config = dict(
    num_hidden_layers=8,
    hidden_size=320,
    num_attention_heads=5,
    num_key_value_heads=5,
    head_dim=64,
    intermediate_size=1280,
    vocab_size=20006,
    hidden_act='tanh_gelu',
    norm='layernorm',
    norm_place='pre',
    norm_eps=1e-05,
    positions='learned',
    qk_norm=False,
    attn_scale=0.125,
    bias='all',
    tie_word_embeddings=False,
    parallel_block=False,
    init='normal',
    init_std_qkv=0.0178,
    init_std_o=0.00444,
    init_std_up=0.0178,
    init_std_down=0.00444,
    optimizer='soap_variant',
    learning_rate=0.00319,
    lr_mult_o=1.57,
    beta1=0.95,
    beta2=0.98,
    lr_head=0.0117,
    warmup_steps=200,
    schedule='cos',
    final_lr_fraction=0.0,
    batch_tokens=65536,
    max_seq_len=512,
    doc_mask=False,
    train_tokens=335600000,
    max_steps=5121,
    dataset='wikipedia_en',
)
Each number is 500 + 40 x the weight over the matrix's rms, rounded and kept within 0 to 999. Layers, rows and columns count from 0. Numbers have three digits each.

# down: layer 3 MLP down (transposed), 1280x320, rms 0.0977, rows 752-833, columns 80-159
# up: layer 3 MLP up, 1280x320, rms 0.0962, rows 753-833, columns 80-159
down752:515494510526474437432479526470508441536465473524468576447534435506492527435474511537457482559521525531460470503550564485441503443421513447441436458530326462526515422515505519464510420481576531532490547509437503505553574420519490503484572471
up753:481462455462489526477520483544517494528459516447487561510496441469545503512461503500547518523556556517443547450577496522525470543535541514530533493460495513491559478510500481468490529503482501433519508495484533521506504462502519471441479501
down753:503516551490492483471497493463442515509522477536502568529507504463462490518527524503458528467590482523470510586517546480492443457492492556527496490528503503514464471480517547479465510526494447493426502448478504527455525559503492443469574473
up754:540542566514437418523569569542509467546433514480524493506474476443545434477475609494530510495520491464521481540419492575556473481445483503564473515515505528432513576533459509540481569457495460494523433469521431485411559561501497564541518530
down754:491547430478482505489469503453510487494520504461558474501474480511537495538485489437582441511559516518471472498471512504433527525497540441534476566456535527502434515485454464491458495479490495478415537504490449540563436465439466492510482483
up755:435466427464489500514490522471482546501505458515483444484497485492490500444448575434471528554491517502506475497451484502439480467568485469467555487501557462451442473477544481503493476465485513558462491469512450547525489565486518475526467503
down755:496491482586467453466583472523455499498524515532474494478517519500473458502513461471448450404502554532472478554488499455497515447506475472527566461474572519456456492524495569505522438557518469569502458495480524535477504443523525449546550514
up756:556495542463536494635524465519529511526478485487460492526453490497536501532498495529500483566543508426503528442513470524422460482522467481459559395517483488541557507474529533528523516540530551545513475560472528460637491486482428463482466523
down756:458558451478466528428467511535542503488498476556467490469516466526454499488504521525519470521480542520515532481524481574489423588516490461452499512513457537442540511476462525502516466494482508521519476544515445490444519466587559492547592502
up757:539432493519495535472534507551507516504575525477440491417473423535473590487516539549482520492453435497453479485514466543492535559457539521524477548566468509513470517491449475478591595516409545479510442413508455547521541495535547552406509492
down757:511485521540447530502390516525486556457514521454565523567602469483634510520537578538503477498578503523493477567542507508527473488465561493541487526492465479478511491475516553507493469506546518439484499529472578491519514484433446469493552555
up758:542463540509479441498548497558440490435513531527489497478478518476518492422453533587505526481505474475480521545501536506519467532461471481518510457596502534565479495487455523512432488495516480557479512470527577477548483514477539508503546495
down758:494442455460467559496524448454495505519502527524496506524540483563546474531451513437520524544545573511488501534453565542457567491504519474450495546497441527389522521522523436511487528518498518554477470514522497494489514482600564541504458457
up759:494545437501495342385456521515477493455421449604476507543442474498557448396476518483540472472460497432405617419438514509411604475465505550504371487449568498393465456475472556445466457485543550538510441477483506499489488489463451421549539509
down759:580464387607399433516613455517612435533460379560575543559464450404541504451486450516462510452547446413549583534488515583445535579471513439501475520552414448503568519419509501597501513534532401515503528489475523517467467474447477459483517475
up760:494533498519483531560604494512465529457518539511519510474545453522533513486506498573535534478570487543559557536545513508523518524474524449521485439484486463537476506494515467477513433516438470439465456494516482548516448513522511473496510488
down760:569526519517484410536475522617443537541433506492437502516477490443439427515494484511485501465469535446556510526470522499545539473483490468541517500546394567528533471462498477520462517543589487462500474548462547448426466464485452504488474480
up761:505512438495532568472522451525522534493454532465471475463491532510483522397475443518538504489566520475487491531505562467435552536553537490471483524538466528555551463475525499510471449506486487498535530493490491520461503502512486487483527481
down761:481485548483511453486482487500556516487550479514504496488496460445572509511527582475489522512456492516488531476578461527541516410422463495511532463494542523453475517491534473493539502475532506502479422475503502529508474480501497514465512543
up762:510562544540491422477517542482437553552550515478501524598460487520474420456453541390586415553441536510458420457515578526494469548474487505590425539522479399523467499575465497460456561527441494498489448501524611433529512533486566478483534506
down762:483544453509491527590534480466562480432468462554489443458538445547533437484512507562464525486484552466496490553421505461527456475516486474572526469450391583456509526546541487495574489486543523540465498503494496496488474522544467461515516434
up763:497451518541530484497525537488489487494506456500490547428537469469441505549511502536434490469485511446553473544555520502430487492546527429464532485433482481499477477540569491490542517526514541555495534528528523424444541445578549511497456392
down763:522505493513571497515520498450523495544484558417471511535523439461525432523465462472490520524536466419479534501550443491538525577517487430504442483531423495468470522518466556558493498525460438477476545486503487491560521632490422526488574545
up764:518548511500499395509531537561524541529379530444484496424482440531554516543527524473512447510509461475529483513563575544475435567523510471551417470469554447466521482564521540520463493450456535472484471523555499515524534463517519474466493561
down764:484489514545546547485550544463535513478472480494483490503480521496455506557524489529506499527519499460498551397488432484508506577474458422512493453513492560523525516540456484455471503448483402520558449430531432535477549489437492495500507514
up765:455544529498440472506467513491508451520418465566479511512463517507452578532514482524468491604437465482513486523513483494494462505470558499458513533505543480421558461494565464457561466478496464444486531540465469438490495612432448466490468469
down765:441530532507497486496493547500495492525506501509566407496560476533515497480496496525516545500485464519506450481458589439524495487541564548474481560489492427474534493544526508534523570397473576575527575431439523484551540501422461503557449519
up766:450530566545488500493451575502519486541491489454457529515507454406535489412420503468562467532443472600509489457410425450528503541567554595555521509458469457516571500521477483494520456498571501471530494553578455552458565516483529477538520495
down766:529492518353556445477527485481491453530533444513523501534519502452492505406552427497495507511498546518515537470468528519463508505510547487482471543553526436526459516466491520514476529500466466400516510432469489497486524538503503537456502522
up767:440494547492468514524513507457502502449511538486501575488511495543479530475447478506531466425493474518492490472524586460497507536422557483549534502488547504525444464456496464477513476438535470547433487524416558481496479470502493534486532454
down767:507511454492540515559524508488502483505521555522531496533527500489471514532499513524462485467461454487587474446505436517479500460510494500524502502462514545506562489505453415584511566482494567442462453474503453486484482476454488531484452434
up768:458472544531477423550546509513463464525525537429543513474477491474409483492455528502494516580457451547452536495507488490476471558549531593499565484499437492579539503507443503557511504568490479519535483495504560510530490497498510545384449476
down768:470467496553543490532495443491514489485518535471421482535442523529403485458436521520536545509440473477467511436498499502527486524455456498521571598504555483465545553515443479501499453511520530543462563518546497545529453473504455489525504459
up769:417499530470551521522485437520581493434534548539469571484520546511531488474507560471487534488500509581527528457448400565615461480543555542449494440449464549434581528430460412379467425475546393531537444496538493492562486484524456571567544557
down769:438512442628425578563450535480577462503650515509450402499551394483447457561513483481427509464488489537461486546434466556621517488523494532460514422440464576589533525444547428387524535477600628491435408513489562470557459425475418440548514523
up770:486543508476512501478467495555503482479536498489506567523428411564579513499507500386505444465475483491524522528512492473488504556542541467516511529476472478487516460508549501469472460505505456518473522511478511466528521502452486522538481501
down770:540460473502571474474482543465556525475504531503488426524519550540503525504518504522487476482466567523485550505519524451483495477500469517521500526441478557509499500516425505445449488530514568442528564505512507517460556502503429530484458507
up771:492506456519425604486514489473450499528507477559509509484589504416481492463486451537488501460518463569537584475399424488560503488542441533400454521409563476491519540403551509516553515424539447531504473473497539478570501472489485500500525489
down771:575553474451503577500485404411471557441564595443471511554482514440462535472492525477569551544492476433481519489562542514422501507506461436534476422447624466449498434515560481492541444432507452572549513506452564505448459501560533525585565505
up772:507485555542445486519509526450548456480470483447465471454503538454558505544460584481449465526468515469504606519542478480512504538564484402496546531420502614521500501473567492496531521477440510490450540548512550508491528516507491513496418488
down772:531494464474533482477479533493525551503515490502474427487516476464529549459463453500423540492449490511535504528527516475538595533526440507526417528459486437492562661508517526523443545402553469436603444477483497463458490458496482542519527479
up773:466554451471527432458473536533414480459446484444510481422529403486546514493535506522515492515560460562539493494579471505526459549432424510522474513504486447528508469471526506503481474516443458546550444529540471467522453497392454385551498552
down773:442424483534496485440571449478456463481552473482545488520506547513549509559453503491478517479488501526561449524584418493527512493545414511518503497505547543535600485438498437508512459507549490488472508494542502511565522560452518444540471533
up774:556592401449492529494433429516467508514495493471523585541560611497499592484553440495614549562487505558448462469519457483449474456477536580446492533540554531543507536444539498511435486487496492466601503564617517397454517513525467586415460485
down774:495449498493577488488468519425492543437463521473497544494523486472559526525519480338615514470494559512496487533479497486434571525593495462576490540498574468476447517483493539434509388488512380474471447497495531514556387569493543547539452492
up775:508521521453548460572489513487526472477496516565470505503463537506464497504544542404503549543516514499567565463465491483490413549456555415587505489523485482512592479495514496574501566497508536556484517482560489507502503522479542512476447519
down775:480415480506451462503431569477433507509538491503510523526517473533458596447601510461532572524502496500497498533433508556492509548461514466496524470497406395463510514476473537485489542437502437525484478478546460511520546498444499449489450521
up776:486472491454533479516529557529539464528455527493465538521564508535475458513538522519518460454507501519562513500505431515525479538520476514484484586493495501508484474519548535462528500546503482494502518483531497508482422526527528536470492492
down776:545490507440493560506539450544487487443507524500540520504517526483483493476449480506536457515503504465470548497528527486513451525563468537482476510499435513479476496494455511516507516546466545492519442534515525562517478519540530582508494472
up777:528455525461475493451442474482485520490432508581501501536464482497553497488521536484453499483473510496471481516551482474486518502547517492461418446480466493484492528455443457516547588518409541526486467505500450488499531507526535457482508474
down777:529518524529470465485477495501493532498482550537523524471542532450469475490486482552556488525468512534482532483472587485475464514451469430448510416486461521497524454505517484583452530531499450446482439479491455496505553481448461494449523510
up778:523457476529514515516483506548538527496531509571528512517468499477524523433498463520519542457543490518512481524419534515534506528581463446490475508479520481453514527490482472457500511573477499524501532453517436491501532500496556561518485456
down778:449497585521549497500538481511422534496514488419528517518531492511440468505550417562489481535415528434452574461458474524498545560580518493529551430492500556472497523408489464516509520537528504564486498449483438434583470458475603572524470524
up779:446511579475447480476480499489564485560513499511512503535463571515518510486475491446455481471461532517522491506554521525461509493519522533525509559477492446475486521479492477483514443483578432549542488490415475519460478510502530493434542560
down779:476479512568514526501373464469480539486543556457495433492464537507464513571527540492531460463571566426535468497471544552526528490541561500444529491528467501518532429557472525523480533488453411436440481557547511517527494510579459402490496501
up780:502599567486475544564523472525572518532431543479492577512527563548449567442516526480438499469504544507480514462504491488519478470503519507435484552526524456443515525468431407466354447579496441524521504491479503528506499551503518523486523471
down780:546483540504453551512520475474464435492413519485458567563458498467469444495499537523477492525482450503489582538499519463553420459472512546542494556490532517489559498486476513481502461499517558480509486496495488546514513489471533481462430530
up781:565509508422526536440595500503589463494585568524590536554454433441466528534565430507511502540469569411486475502546508527507535482528522496509512529442428539477490472546531506587531520555514507508560459511502538520553452541458561461532553419
down781:477455531457538481503449481560494560419583537479443562504502526527502520465450483471502454562539563492533461458567564490490530505515467517469530474544472514517473477449469513538457448596520455464467494518491480470511497493543496502586515531
up782:482534488566520536507546507550508445438491533445483521512503543499456581445533534434497571480485495524506514466473484508436533514447490523482477498443485416512519484531461438392468552512516515468545508483525553497529511469477464521543480554
down782:441553487509506524525455450507529479541534447551494524532540513496483436532429407531402483424583532518476455529488505485463485446542479433522480457459442481443480504442481464493504526539525503473492442479484394570492565522544493473496533484
up783:521439526520514558477449543594477439476516404573554541453511488488464504527451502460542473503537515554539412526563574522524546456448552464558514522475584505501476461571521475434459478481483550473508505501474533570526503422510435483523572402
down783:586477474459517488446456492557514514483371516471546536474545521531480412356495526468401524529497448510490471487407394567463423516477536467469530380419451525508515463495383557510533478495482471562595467532410525456507528546571532443522579565
up784:463568470493508491538462445479456521440551497479455483476556548519564509523480494519483501468498523527488489498522489464511522601456479462515500465542452543422499499571468495540494517555495525455499492506508519496514498529520456458504509500
down784:471502545524469423469510483499453503479430539473428517472445506455476529492528535483542515517505466475534471462568534470484479464529516477489455548535580402497473533521533478481587453491470520517476490472514512588513566465562553536505542501
up785:567531565481593459438527526502476501455488521466541504545490447509418560508550472462552620598493571429479490544526562489528585518499579561505550550538482452556577605537614422458497570510447491470517465481552467499464518558480575491508531460
down785:543476456559374560504579481514515443495492493571502475431432435509527443481520525612460465475509450505518506457472507504521440439505489462568434424452492485472494497514425469525533487511493522520418524524481569541479479528526483510512500504
up786:525461507482418543555438570443558443466503514487490463458508562569501523540499514544509539481460466519471595515507497438509564500505488513505499548517478482500484431477528492547463481505507513555557482491505474479533488548485484484503505517
down786:462517528482507542527528470547523559484465533464521445467509515536493531493470473453481554443498524494500461512509492500542431494505571437486514515460512508494533494470524529502491505468526474509606476554561565455492493524516447470453514447
up787:443544483473472475472448511475437484536521467485472493452542484478428550518500507528497521516469484530544506554517558460486397482457532515419473485510559487538489454533491533437498535484502516455515450511514424507539474498545555533558536413
down787:390564509517507457494485487460419481531490546473584433474502493469467497455418425486491509481527566562456508500522537489518502492557505530454465456507511467540466486518606509459499492504503458549485559396500577484491525434411474497424507511
up788:478444511483573487496492553465384556448523489508538569466508515494497416461455520436519516528469517429482455499499480500458509504585472520484444464504522503447441498521483491440547409520438570552522450508558481539465475659517495494416478551
down788:497484477498586475490544463433570500429556468532524485514528539493430453460430465551457471431520448449483532492404474494466533477470480451534486522515452569482471540494521493542583495587554494495459499593494519487555463505433450480535467483
up789:466539506494530468504530515505474549513541524481518526462472504457514496492499508462544576458437506481491535549540472496497471542502517466485531486457466454512509579533494512469540482560490505535484467503411436568419515541446533480525476442
down789:497548524498546465523449555516526498563551549471542546530572529456504522559549466516535556553461498501518480527465472480541533513535473388525499454541493427514456483513506476532435524500511523566471463533514485467451520587506553564460504485
up790:574486529505438540439500513539542438465545453528593519480485476564550501519584515544412467474532527494496496489433514533408604439484514548462436496492451527509471558521425465508486513512501505495556520558598496591527469442472530526493565464
down790:517520509503426522451434526504472475501521512525471556579415539424577439461502433476524435498522497521497415494568463485482541440501529557525485485524420531566540519395498456482534528523522535484476468504524513471496512533524485466559495465
up791:516508524554537488465552522502569542482538598427517547526462503464535465462521536467554525505503459476484558548509432469487460456490515476572543461485522546408466511505551538560537543456445551558500456521457475529529460538520581497488511475
down791:441495529488540601526439432456576484486491468517519497437471491523484513510525498494455488559449577489421533462469483480490549546548475557470472494540503451450451448526464480480533495486489586449465488540535490522512521531471416527494479489
up792:522521470487523479465491431514480448503511496530545597532437457550571508467481546449553467433495511507420434528479439459390525455462487497481445521496461553417448479526526520524520460501504463543504501464486534473520524502513541481538437475
down792:513443560501467534528555479562505484501509540478432433469538495487434531501539477560513505559461529548524544472487476548518482549522497444562534491488515576518516484514450491440445568493558555536451411609468527497452491516534472497523497479
up793:577578538442594557519460486500500490548543513504467535479478520471512482496491519475585428525506507488561460477486550528512470541547432533550497514487471501475498512473476511516571424532533501569476452485461420499532507519526480539501436473
down793:581588596388497556559525481501406524504499428573558541507504553529540541549452490471570494475501526515516472532487623452557473523487480535573526507472521480560463475495432550462414454562518536513528508503431460528490503426547481497467461434
up794:537517448504480529514483555498437505534558478555515509532517532414554498562511534472560499406478523499480490520552504451524453529527503538573442474469473515529511537520457519510486514480496517649451454498520486538554494450469565575543458498
down794:512515542514571469408559446527494462563529520509513505518439488476556517477507413459573495498506455504480540487611520496536569533549544504446445465530506526456493482513504445502497451535521508441575503477518476483495464490517461481507469524
up795:504492494410511458471579504420529453561424562498511525504495537502468465560505526560484488476459497517583492529438471433462447554485666510470480488487477537470563501468510510478548537446546467522417525540503417509420531561550533465463470485
down795:523574406513527481566566491452521476523607508579496555488531497513591553465522572562512521495535498536480545517544396558582516484500513460446484488541424462479541486552555538500519473532513472615448429523492484478433496506538525548509529503
up796:500540482489471395488420538506481489431549504480529455516565522446426500505521474477630568487436585501423462508471490523429461486566454477489484439493483495451480468562479433450513527493590439520589377492551440533500527480545586519476503461
down796:502499529489457534499571505520528497563514519488540562516512512513554440448454509495436445562526453548518512478454516533558516518449513495495525552483490498511417522418524501536443437518476561481455599488510527460498496486494419580442521563
up797:460505523480471501555436441518517503445493518468494499544537470471513468532463537533506506483561518510526546514436535513488483468471534532520476503537502488488484498519494451483451518468444511552509499459480452515573506543508483464485506520
down797:447541496563493511491496504515476471552616498510534504546475513485540500568535468506492508541477506500538477453505498465509508527467518511535456433468481461548563531499541511464455505483537529427521532501554508482486516522523444528524529562
up798:474519563526455561534477508434506523455463451543479481501546472534408461464488497499481537462484450537512490434511493550497452516511512490468470550431495472541459473469458535488501464545465519511538552520457478460539511494530519522530432534
down798:492492514555527521503518475499460496536493495489520471502545494437508570468463533494542576462459466488473445478510529574510519480528530387458475515544432487500485511471535478525513558557479528484460523549463494449531460516443485523511451474
up799:497569563497574490536490498452422441446500518539546490482496470401415579466476500503501545502447496460484506513518468509501554467587491516534540446408505517520582501441478498493447434423541429562539556497530536507505535564524528435464494451
down799:531472514481408480462544550501471523515479498501439502462515457598515461539478464546540507444503527527487521369519538447532469574485476554472498586433535470504488604508461570536484509467457546475488441500474463506449502437458508530537540538
up800:494467462492484474542539541485464487531406529496500541532467460432495526464562463506527604504528517456552473491531429493608478474527434492494508497503496408455507410491466538562427508527439527546598492483577497496568523568400503429476506518
down800:495516456567409459515550501494450564519455536476441520480495511456527468532512526528486437531452479535496498510490497495467531534495487460577467495464519520411585433467536466438527522565545473556512472512476504529485554485435495562448527476
up801:587588546454498556506492454493493512497516525500501485479480495584483501432463472542509503486527464504614547571505459436503522485531530448567482503507455537428470458523483529468459569439521509481524488531553470551472484575488529497453521515
down801:456463525525518467510524495523524417507514483527528467421484452585507554492469480524522554481553474591522449469492482502535521498503460426511472512557488463510438539587546465495459456475551496567467476500487470446426457432470531443562522497
up802:519443436492479494436509462480563444561541499525464573522487518540500488540524459494489523420490547534515502592540530432547492500547545485484559499535432595455441527438549440488454520501550494482469556427416435525509460495413515478528491531
down802:509455465514592460521493429480569571478540466490487508465533515520522443515602524505433556521602506513511512459552441481496561535486471405436471599543524455507458519433509536523439503477526433405548526492489575524543478578433484493450553469
up803:524529442543455546463485465518461544481474525580556547483465525531472529499495502531407476428548476533484544477488451482534495519502472432515524480526570471471469455511427509436424457487476514522537481455530528516510454487591457487536472516
down803:529493489489501495448538476485526586514477540551469536525536437563534556484479501460527490470602478489476480464542463501523527501478520588494517549459495478481477545539442492492447447490450462460511486447531421517552481559451615463491568611
up804:451507533493550498437492491503537438520464473483531497432468508442491450513439490479480504552407494516486518459540528494510454525487465481582478487494515519511501509518449531519467525480517583542552496521452445544471529536474525505523454407
down804:544425503458476554505489494471490508473507524481521482519554481548569515490489471431455524554427485537577521503551469509503582463483512449437463496439435494451479479475568446479510482471496516481532522503460583525511470486491476536518480456
up805:417518525467454520493504476462534458538558522515439556517433513502532449492578535454504471510487551531581485537528489488440504522481573542491553509453590556513543445448501484546545464534477518497463398486543546520430470492509545518448461486
down805:498513507506492450530471490520509473478529462521450517551501555535484498508453510498555502479564413373556498556516513486479481480527442489445482540544517370543434542503450566412478497556540496504463492532478512487506539552506496498523561561
up806:501518487506433480492462551473542520487499582570461460455445556514524467578550506569559475526482565473509513476424493498350526488479514572551496505502479525524528463438512477555466557512483544531473477520566562559512504453428529594482479549
down806:493478519522493452457465415491492526502540503495467536584532477463450543449417531462468516480464520488486490476532469457507490500521564519448520471481511502512491436534459475430558496473497456522464500551497475469503544503578423417541459563
up807:511477466509422485518480553497498524516515512501471515470498424476544476536540452498482477535490478519520482526523484529498467531466506488478508522537463476514467530558505522526458540526451487512436492549517516507462538464541492451483501498
down807:548525502490504485446452518467519518554438513489546523515408467533504470507468478535545508491516501452534479493503491508488476479515500496509509476477524517494533533449512507516461534507505494492517432522551481527530478528545473482560503453
up808:470512518499491569491504475496491487468490469548522552503515481455533527494504584542516509496535467483511534552548569438453493515532471526526543553412455436491523455475533518547504429478531529523499479507499530509537498472449531514502498480
down808:496501478581449534519486474531460528527495492448450469532536525470525495498492475433438518524562473451539499520463453466436463501524516503552513545503525419501517446495475463434512501551467445450459510485461552480518502507482470499509501516
up809:473440480459535484516508539483496525612484502516470518527522428484536467452556488469519574571496520500499457573540508574494443486510483523495508566536522471448604540477529438528513496503474555449495507438488488520466505526482489516463470503
down809:453464547525507483506509587503519464547466405440509494463542485512498473466511543543531530485455514509540484539522508493504526527578434447557453524506559468453501542529504486458509506556567535454505489489511501495524520508557565486490449449
up810:577494522567457425453556549533538494477416535569463499524457486546504528548497531456523471471496439495549519487536472555457473461483459457451461481490535515490526530473440441483425508530512483471446461469444459511518485531533511561485595537
down810:517583508552542489508425571508490509471580478455502462471522484557515404521426484431500493492449486507477444501524432509555486457491540544507485490523404497461498521463547495474582486491452491529500480553591492495478492432521555517482438565
up811:479525484485504505501493529472520483535499491523566511462453492495537489479523530496496564550491465503563489497490431426544479572557460533534506516512415491466446520549506514508472476543474470549481584523588518571484527544477519562445555493
down811:557511442511492467587531451508555489501488472461465478468540479535482494542577441455526519473511491478524523546434576475510560451516510470458463473498420502469475405508473576519471525432483480536530478457444532511463507492519451495529462542
up812:565494491420482524499561437567505477464524490558463517491527611535442500470471584584565489443461513440498543530433490512477529476541502472536459513452544465449443516424524508487470455564510558459544447493501498378509529513520487547492446468
down812:506460508516532513521549510408470472529522489585528485462505500475464565486508466526484518481562452486514550508427483502527569545453520563483534564479553557497501570489470494504474464525441502488469480482468512489576516501432524571501438546
up813:515531513487498500457530477498518563524453536404521464472481497502494474484560492402571423527441530509511456496524419569480488476565500550467523546497506525519539559486494552454487502453449534448556534494428506498518433455445511504545508519
down813:480493576467477466522533500500505448538469470523520532529413503496509522441555492414569512486504414481568528501457468509480590503569508556453512506468617519486566563617480443477496505447531462492536482469464506519567485475485434582539495530
up814:490468459501485484538495541481479508501574516468439500513517460492552458463475437465506589507494441531485566467515408502467546508444506480603540527490450484510543481439468432556533472473465503465474472517507528509450526530552547559538491543
down814:499481533509577477489514541532487455550512448549476513442497519514511491516505465495520522487561500438594471526462541524440467520518455533422463504458531485597507538569529486525554558520466463483552569420515451478498500576528510513481449477
up815:566502476456537530516504487525425493501463506569516467488462469476539475471516452480475460541435474516438513507517455447478507498463490438505495475498493490464520528512495546541515497561451459490437416498483477521437495559527506524458504424
down815:433529527531489490555548526502521518491526515495481545570473510525487551525443509458509436518553475510499507484538529521509520521503570467520505457534488581465522561539529486456482486507583523478537560513456475526565496549451546450508480540
up816:526516536465516523491481538529423540502451493543468478556486507494536446469524485444431509469499491541544549482471455525479462466539502498545476490459480496526482555553473434460470515567494480432511512470535494536514499527420523486509513490
down816:518442561456492504539527520467477492543484557551498506523478447552469509443550513633495490478567494496459472471553477468422532543581466478489534467540511454449483536489488488494459535491561458482538465478565538441460501527428482564461512545
up817:494598551404462444473509488456553531511506517574565487544485468524498504466516547475500534482445478480519552440523505547535415507586519494472580494443617454413560495393550461476522452521534536494550480510487434432501457546558411555512490566
down817:436549457479556397466589518550507571558514404522456485503440453463432565590514444506501487448400505515506444543469610523500469471493476472498457432482487619582515511447460573488471514516474578491424434490487514426495521466520507443427535485
up818:491470460411516503530545522560535427521528447510490553531533501503564502488417531545510448441577548504454495502449494547542492532524517482483461517523481455463502525548570486461520450483544488480432493527525533522539443537463520450435506536
down818:486517532430469462507441390503541428593517518467506459486474484500543478378544524493577437489464527494502498491479462492524466510405520487495556516468522460524489450505524529473521477499528504483573465526509564561451447499503531480419523552
up819:456574520451529501486497492468502515493462526544521496476531426465464514521506545483464516565491460468557504455459514572462481545525407498472499521474474482484576516494513517478537522476554560507481466489478497484491549445486475534522486458
down819:461491469474532492433454528521470449527515506502516543518479530466564508496552501514449514510480439416492460501498461526506510496574504475437468482471475478476490467527510546561514520460480453438502437542513531464563550503555562542493528550
up820:488538555477531404492506509515458464508577485562520446507435522593534448474497495472492588468473548483550522482501521515527501509495480476540461493511546505490489375507453408541559462508540463483473439494479475589485509587503463541491468543
down820:501524542491490469558464502532450526525541500586531555460467574532565546383506472477562572574485471501496468514449452497488431523411518462476472455567472474471445506519497525526489504501452489428470462452497529488423539474523500458579577551
up821:514512557439537440540509500455516562494478532500418514557516491496557535437530514487523425476526444491525476499511502507522459551465502520479510446446503441503562503443478508516461448483462448501512578490483433551515575523446484544480477496
down821:487476496544505481487529526509488470469472398468485523490482450496419476458520530486521472465516497554539462524459475466522446533504447482499530495566485503479467441520474471554439515547542554542411563452495465448516502535510492483450536462
up822:450509469453493551475481496506440522516500502540486539522484418529523540515546430511507546509524577462499451510576503493449544571495565512477471474552496474560531507558545461493476468573499556497428444555583436485516497644487534492473522508
down822:562573556556522518527505524498540532446474575472561447522436470532439502566520500477544491489437468539506496471424503552547514463523512432538512503512524540527471483469408529514547532497502506443546494494498543459484465442508492484517471518
up823:455547520431518505527455428464492454497487553497446519460478561490530450368494550454530514507483440567547511550500561519519555533553507523550458436518460485515458454460549471515505501517471420530527568468546527473443501571513504509543447525
down823:467484410571483521543487513504560515502485522501507505516583525441476443532501564544498496585445540510380460508488477500418464508457518506455564480452506589490499423513514498548495468450563579469493458455476496491454458417463491465505516495
up824:541469485482530437523492505444549480549522507523510425488477491542506475498415504512474479488532510527577478513447549503505429452476501602483510523482611497482452514541484481556467452465567480535531484468470504531580524524495592491436494517
down824:509571497535515471552475454515527561511545506552491532549482499584551502550529487503524493500482550499481591530525420413466532531538515533459487473590436419451549479496528533508471504544483522482505495527515464513488552602512430497505515596
up825:553480455502480482470545508566494599565440491479464550523489567564467411494515455459495427483529502533538500436560518510483505537469461456494451500498533502487476537533486563441466551565490517522529517475548509523464499504501543458480499463
down825:484541504429521518493490468470464495416552482531495537526404528505520558523544556484561576516474466496527511508494446505553531508479488528486560519537472475479487513525520425451509485483495487472506496535527480484470556572417459441485456491
up826:515480525480434477486415453505440425461473496507513494452478474500491577481510518523436514538470567458461483475525508504534519542510502486492541442568477447521535521510519486471444474492476466517454535537451495525502529547474478476476494552
down826:453487517529560556388509474520511512491464516511513459515506495464492458475519487527460461507530454547559597498501506514558507552509508562537551503424524535436499470521503515490474478488509473483452517487560507509501451475457570490512462484
up827:463465533454516463556520513554528484518490460484557429529453466523461468497525499547504516508515515492471454477493410528532542490528551543531441573534534443515526452532420542571539538464482517409537488512497534534467447534486522547475500499
down827:446537553534533562436504507569491393535480498526537438515411521428517484491484475481504419511526482524463524540512492520537489503593514532453512486499569509542424496470622571447452501496548507510447497478505504494538495506486422491520517501
up828:451517564496489559451484558420429453492553486535529547479521509534537484580531532427501508494504515525595511468565558507579528464439607507495460503506541497501419454472471453535531451482500527447443437572599543559458480539540518532515537466
down828:545490556539476543499500541469495537526457557496521519518470475520371517513466528532519463558549515516504519520512508515453485527455503510511512432439479486492484509531475504500446559548516537500446511539504477557506472473513544512421464557
up829:496514502476476506442461546459509459492430472442524485498503452521571472512573566424474527472512484456640554498485493484503500500468426540508525530529523462487517457499562505514512473513490531513472560525488467503504452552520578491483450458
down829:543509519552493486552529507537544516523482511439618531471460522483480524543480496465470491537470496541453542525530537505526548578491540491529495520523529559484508498588477476517532577508509551570549523469482498518547482434446553536493497471
up830:491503547516555623547496526495480443550501520509432509524417417464568443499507540509519472443481500514495457544476520492474482576490466554572566523488508504469477473591581448504453535566448447583474418431473486560541509468577525586546519503
down830:543441498547520488462462429499530529450558474466574478551415487485552524448533461423579551470472582482458541478515538516409561476450551563448468575501475512531509527403501427516503542561408495556542467557454606511581449457437439499536486582
up831:458504498499499515515531537499495438457487517557480462493536475547505477508452534495528466515451491518488525517513515510483506517516528459497469499525451499504479541530491468504502505542499517468509470489546472516472487477526543486487493481
down831:551508553451568492515565556532487469489483486541491506492513519536505425551457546532499536479475513521540528488528443507494533529487507476471482539510481463487446532442519438480530497561531533482540528557548505590538535521513563551518514500
up832:523473443503476493415499517510477530475554482499521539458454476399468499479479506527553426499536522473481528449473465509545477482490532504509496496526561475490522544559535467473476568493543508499508429531462503480539542544551492549562532567
down832:559486477450493605515531489525522506463511431546510473518515483530475538476498536444493520542456502494501479553507421555467565494412492454517508537474472470563545543491443445479498502471524566476449542499525446566587489457535541498550548508
up833:489394462560494490467532473556482460462466495465501470423470516571531496440515460473520495467541491509507486498528521470538522464474527507523521562500446526470489492545548497507512476483454525539524487544468435584518518455513464486530464503
down833:452522536480575514517438498469539566489538497493487497581507505411461540534468507546447522523474517503480501517417513460490484474502473533464494397502471451496511515477499491471459465486523445475492443490544558440489483606504444543515476500